python train.py --num_attention_heads=7 --intermediate_size=1792 --attn_scale=0.125 --beta2=0.99 --max_seq_len=1024 --max_steps=2340
Each number is 50 + 15 x the weight over its row's rms, rounded and kept within 0 to 99. Layers, rows and columns count from 0. The size before them is the row's rms in percent of the matrix's.

# down: layer 3 MLP down (transposed), 1792x448, rms 0.135, rows 44-48, columns 224-447
# gate: layer 3 MLP gate, 1792x448, rms 0.145, rows 45-49, columns 224-447
# up: layer 3 MLP up, 1792x448, rms 0.149, rows 45-48, columns 224-447
down44 096:32 42 78 37 26 74 50 53 63 39 34 28 42 61 38 34 49 50 42 68 57 67 73 70 63 52 47 54 19 44 61 33 90 72 51 60 57 58 29 29 67 57 50 31 58 68 26 54 61 51 53 74 49 65 42 42 27 58 46 66 62 60 53 39 46 70 40 64 72 67 53 54 35 55 35 78 60 45 19 50 30 60 82 32 62 65 52 64 54 63 42 60 32 60 68 33 56 27 52 30 73 29 76 46 56 20 79 51 32 50 73 31 50 53 37 57 77 20 40 49 64 73 73 49 65 51 49 31 29 38 46 46 58 46 45 51 59 50 60 56 54 50 39 61 66 48 65 21 78 67 43 62 34 47 63 25 30 47 66 45 41 68 70 48 67 64 53 48 59 53 49 52 64 67 54 43 57 20 72 49 29 34 42 32 65 54 24 32 38 45 57 58 77 58 69 54 56 73 40 49 48 61 49 37 69 41 59 27 37 37 41 52 40 57 34 37 26 51 42 50 42 59 37 20
gate45 098:46 33 29 38 40 35 43 37 58 49 40 59 61 67 72 44 34 44 53 70 56 58 49 53 38 59 39 37 33 39 43 45 50 55 44 30 75 58 34 48 57 60 15 87 61 50 52 53 13 72 55 38 73 45 54 80 51 61 58 54 37 42 55 65 39 27 45 56 41 40 19 46 73 39 35 61 80 35 26 31 45 46 33 76 69 15 48 52 52 38 21 88 46 55 53 46 39 56 36 70 56 85 37 48 65 57 45 58 30 66 60 38 18 37 51 52 54 55 24 35 64 81 58 80 45 54 62 53 70 50 45 53 66 64 52 25 51 40 40 70 40 34 74 42 37 41 51 51 44 41 73 40 42 40 37 58 21 43 71 64 73 66 55 49 60 34 62 50 59 54 51 73 21 66 52 28 46 56 39 43 69 37 26 26 53 52 37 43 43 36 47 00 58 52 55 45 41 53 40 40 76 41 84 33 38 49 64 58 41 58 46 40 66 67 70 49 49 46 60 52 49 42 54 64
up45 102:46 39 62 52 28 42 33 41 46 71 69 36 34 31 34 49 26 47 59 44 39 43 48 62 65 29 39 62 55 49 55 60 48 38 42 59 26 40 62 88 45 41 79 51 40 59 55 29 76 31 21 41 19 35 50 62 38 52 17 57 40 69 50 62 62 35 60 40 59 50 53 63 68 58 36 40 37 58 78 58 49 61 43 68 59 68 43 42 54 60 36 45 57 50 48 32 41 69 86 53 28 44 27 42 59 47 51 32 52 36 66 92 40 20 32 42 33 54 75 61 32 53 51 29 70 14 49 15 23 66 64 28 62 43 53 45 51 38 44 63 53 30 25 33 39 22 54 39 68 41 45 47 44 52 77 00 25 82 56 44 37 42 34 47 69 51 37 65 65 39 27 54 67 39 89 71 54 57 54 36 62 60 62 58 49 53 29 71 24 08 53 58 45 57 52 43 78 72 58 54 59 61 32 47 51 76 52 52 46 62 54 38 46 70 51 54 46 35 55 53 25 42 37 36
down45 100:56 68 39 39 95 60 57 50 61 32 31 55 37 34 75 69 68 39 65 51 50 37 55 21 47 72 71 51 65 55 51 31 62 53 59 29 83 56 44 13 43 89 42 66 71 47 30 39 42 74 73 71 70 34 39 37 70 29 42 37 49 56 45 44 41 51 50 42 28 41 30 27 32 26 66 38 46 23 48 38 31 65 67 60 54 27 39 50 57 38 50 42 50 77 57 63 74 51 67 40 81 41 75 44 56 52 53 53 34 55 23 48 34 69 43 26 34 61 35 52 49 45 61 60 21 85 57 52 75 47 49 44 55 61 49 13 60 61 68 80 65 39 65 79 64 63 58 73 68 38 53 51 55 41 36 65 54 32 39 57 48 37 36 57 43 55 56 48 50 48 44 46 49 38 30 42 55 50 39 55 47 72 44 45 50 35 34 51 54 66 48 29 62 52 34 23 28 45 48 38 45 45 69 63 70 55 61 50 47 58 30 62 66 26 38 55 48 49 46 53 74 55 59 67
gate46 096:24 26 00 41 37 57 35 54 67 46 32 51 53 62 45 38 80 65 30 46 56 46 64 39 68 58 48 44 63 32 61 60 60 48 52 60 22 53 58 52 80 50 64 56 53 35 54 40 71 33 47 78 58 28 43 33 44 24 54 56 70 42 52 88 22 42 31 68 59 33 59 70 44 68 49 24 57 42 66 31 45 41 41 64 74 54 74 85 65 50 61 56 54 74 18 48 64 26 44 72 71 43 39 69 38 46 71 50 62 40 61 57 55 47 55 54 61 81 28 69 78 54 60 45 49 32 44 55 40 37 31 54 54 58 49 49 33 68 44 50 39 29 57 44 74 72 73 53 62 58 59 41 61 46 44 52 30 65 27 39 52 34 43 65 23 52 51 51 50 75 60 49 43 42 22 62 54 71 28 35 43 65 64 67 55 56 87 59 61 41 56 68 45 27 68 25 63 43 53 48 52 71 41 54 47 56 38 48 43 32 69 55 62 67 76 38 27 87 68 40 44 45 39 26
up46 100:41 59 62 28 25 49 47 53 24 41 37 55 28 47 47 77 60 67 44 30 56 53 31 52 40 60 72 50 12 85 50 50 71 69 39 43 45 64 32 51 49 54 59 59 21 32 32 28 32 31 67 43 22 52 25 56 49 59 33 49 60 69 27 35 46 52 63 29 56 58 63 41 63 64 39 56 66 76 49 40 26 54 67 70 25 27 58 48 63 25 60 42 40 53 61 32 50 75 64 68 50 34 76 58 44 53 49 55 28 53 67 52 41 60 61 76 65 44 76 21 43 57 35 50 55 59 64 32 57 78 75 42 42 62 47 66 71 63 36 47 60 65 63 63 61 36 63 47 33 52 70 34 51 40 58 61 54 46 64 62 40 40 73 30 31 40 44 74 36 42 14 71 82 61 85 47 29 42 49 04 86 51 31 68 43 49 25 58 84 56 61 64 49 48 20 51 49 62 60 51 51 39 69 34 44 52 47 66 24 80 55 38 43 61 52 65 55 29 63 30 67 48 59 57
down46 098:35 73 37 68 51 56 37 48 66 59 40 41 49 55 46 37 62 48 37 54 41 45 22 34 65 53 36 45 43 49 42 34 40 39 47 49 26 62 86 24 65 44 70 38 26 16 50 46 40 49 33 69 49 24 72 55 41 60 37 41 60 29 45 79 31 47 37 59 48 33 52 52 64 29 55 43 50 54 64 20 65 63 24 43 47 71 37 21 51 39 45 61 36 40 34 32 42 46 55 41 51 57 43 39 31 74 44 72 51 13 41 20 55 27 51 61 21 60 42 60 55 50 53 40 45 18 54 53 53 50 33 35 72 70 39 51 37 68 56 44 21 50 63 49 61 47 42 34 53 79 50 72 57 56 30 04 61 56 44 55 89 35 39 55 38 72 51 38 45 68 57 50 42 52 79 34 42 61 79 68 12 24 71 39 65 25 64 63 47 50 45 41 55 42 55 46 60 65 35 43 59 59 39 57 70 28 58 69 28 30 61 27 53 63 34 22 32 65 58 42 59 34 50 40
gate47 093:61 57 71 76 66 68 28 70 45 63 54 69 63 54 37 48 54 48 42 47 48 55 36 45 43 36 37 59 45 43 47 48 50 47 64 51 60 31 46 34 74 56 56 54 79 67 79 74 29 71 68 40 59 60 70 43 52 92 61 31 37 33 43 54 49 83 55 28 59 32 42 57 66 45 42 59 67 41 39 61 53 50 66 34 53 57 48 77 34 42 37 17 55 51 47 61 19 13 45 50 45 36 31 69 58 50 32 80 34 30 43 44 69 73 51 73 85 99 55 48 54 36 45 73 65 62 40 49 18 47 63 69 85 51 54 57 55 44 35 44 37 22 36 46 57 46 57 46 45 57 26 42 63 46 36 68 27 24 58 41 59 47 45 41 43 51 59 34 50 62 66 67 48 53 49 80 64 15 68 54 75 24 47 34 14 51 28 62 15 58 52 28 53 46 50 69 29 64 74 35 46 63 58 67 62 35 67 52 57 48 54 47 70 44 18 70 68 44 56 48 47 85 21 66
up47 093:65 49 63 59 47 42 48 81 48 46 44 66 41 65 53 69 43 50 32 78 43 56 51 64 66 54 57 58 42 38 57 71 51 46 57 58 41 41 42 61 70 43 35 13 51 50 46 81 53 49 30 50 44 70 50 37 37 46 50 66 35 63 65 56 37 54 34 53 52 48 47 72 54 46 47 40 32 68 48 55 52 49 59 33 79 28 34 70 50 46 65 68 71 60 24 43 73 41 48 52 58 34 41 50 40 69 29 48 38 62 36 56 46 60 60 54 60 55 43 55 96 39 51 69 60 59 31 31 41 62 58 77 92 38 42 59 38 68 66 61 50 37 64 39 47 61 86 57 65 66 51 36 16 85 40 56 87 64 38 79 70 53 27 49 30 21 97 37 56 48 47 30 79 43 51 59 44 45 68 44 59 69 75 46 28 51 50 46 32 50 51 40 54 18 52 29 40 40 55 55 68 48 52 70 73 51 50 49 01 31 52 40 52 70 22 72 40 73 92 49 32 79 35 71
down47 096:47 54 49 31 30 51 36 49 14 64 73 24 53 13 51 58 53 71 48 55 57 55 58 40 52 33 56 06 42 66 77 35 53 61 33 50 43 37 89 22 48 27 61 67 40 60 37 49 48 69 67 61 33 66 26 55 40 45 50 56 45 62 17 18 40 60 69 37 42 43 45 27 44 34 48 50 42 52 62 63 38 27 45 52 36 37 28 51 42 54 53 48 49 56 84 42 52 55 67 51 46 71 56 67 53 30 81 62 39 53 53 28 32 40 55 44 32 26 55 51 25 35 67 54 53 64 59 75 39 62 33 49 49 56 58 35 49 74 51 29 38 52 44 48 52 60 38 55 40 49 38 53 58 27 64 57 45 49 50 42 67 15 38 34 71 44 31 63 23 43 47 42 47 41 55 36 71 43 39 43 42 62 42 69 80 53 58 52 94 27 34 48 24 65 46 39 87 63 30 42 34 57 18 61 55 64 84 55 50 55 56 31 52 35 39 53 54 42 64 48 52 02 63 52
gate48 104:70 48 59 56 65 57 19 60 48 39 38 78 42 37 46 70 50 29 34 46 45 48 63 53 44 31 26 49 67 57 37 59 50 42 45 50 39 57 67 40 39 80 68 74 64 46 40 64 25 49 29 50 46 23 62 69 66 49 61 52 57 62 69 57 44 54 42 27 38 61 64 60 55 61 70 31 45 40 56 68 93 53 55 45 63 39 43 39 70 42 52 45 24 55 54 56 52 56 66 62 42 45 60 49 30 46 83 60 44 46 24 58 14 37 52 47 46 70 70 51 51 43 43 39 34 61 35 52 42 74 44 48 53 55 64 42 67 38 49 43 52 78 56 57 65 70 52 77 47 69 45 54 45 52 42 48 62 54 39 48 35 35 49 51 41 84 48 69 50 30 66 71 60 46 43 39 47 29 68 36 43 27 60 53 37 24 52 41 62 47 27 57 46 51 52 23 55 69 53 47 45 39 42 50 22 65 20 68 56 38 69 18 55 60 59 86 38 57 64 29 61 79 45 64
up48 112:70 34 76 62 59 61 55 64 57 53 49 57 46 51 66 46 54 36 71 57 44 42 41 54 67 16 36 56 40 77 67 67 48 55 52 66 44 48 33 37 79 47 67 50 45 70 63 30 64 56 11 40 42 60 46 56 54 31 72 62 10 52 49 48 58 64 82 68 52 39 74 48 52 51 42 45 61 34 47 61 59 56 56 66 39 54 66 47 63 38 58 36 62 63 52 63 30 58 64 35 46 30 13 46 57 39 56 19 15 56 78 73 50 45 51 54 53 60 45 50 53 57 36 39 39 26 48 64 48 58 26 33 50 66 75 42 51 55 59 32 49 37 49 51 42 55 58 55 70 54 71 47 52 64 80 66 44 61 65 45 65 51 47 54 26 58 40 58 60 58 35 31 25 65 40 48 32 58 35 62 57 40 51 83 44 60 54 59 59 50 50 56 43 47 31 78 69 57 72 41 24 64 52 78 79 61 62 51 39 64 47 54 85 61 64 34 43 50 45 39 53 61 13 69
down48 103:47 63 66 72 31 37 48 54 35 44 41 46 58 43 58 54 65 48 27 42 77 36 70 59 40 62 69 54 66 60 42 39 58 49 75 58 52 53 61 45 32 48 39 19 47 27 38 68 32 55 47 51 56 52 41 17 72 50 39 58 87 59 68 59 60 52 41 52 75 37 29 55 51 70 61 33 39 51 59 91 32 55 51 52 38 62 38 57 56 56 60 58 44 56 64 43 64 60 60 56 51 58 44 58 46 41 44 66 67 21 33 19 34 70 47 35 38 44 38 82 87 46 55 53 57 85 46 19 64 45 54 66 26 25 39 52 31 37 49 72 39 38 48 52 43 58 41 46 37 54 49 52 45 31 41 58 49 38 47 53 54 61 37 33 75 60 64 55 33 56 38 40 57 73 54 58 42 42 75 63 52 63 58 26 99 80 77 55 41 76 48 27 72 58 79 66 20 41 26 61 38 48 76 02 73 64 77 32 63 47 55 47 55 42 40 11 63 63 32 65 43 52 62 56
gate49 100:34 65 21 35 34 32 43 52 65 22 49 36 69 48 43 58 77 35 36 47 14 32 58 45 47 52 51 36 65 26 37 36 41 42 66 55 42 34 36 53 49 63 34 79 37 38 44 59 44 57 59 25 83 82 52 54 78 64 59 52 06 50 41 48 77 45 66 69 63 44 50 57 35 55 63 44 54 54 56 44 44 48 36 45 72 51 31 20 40 50 53 45 75 46 77 31 47 45 61 50 53 44 48 52 69 59 84 61 38 27 48 40 46 48 47 55 43 40 32 39 41 50 29 61 50 28 15 61 48 70 39 36 51 63 83 67 38 86 58 41 49 20 42 75 54 44 56 56 59 65 28 46 61 63 50 21 50 56 65 35 63 59 60 62 43 11 27 45 71 45 56 47 61 48 60 70 60 53 58 45 36 79 76 15 53 74 25 34 37 49 65 65 31 66 46 35 65 45 31 60 44 66 34 55 66 54 44 42 79 57 48 39 41 23 71 82 80 54 67 37 43 15 46 51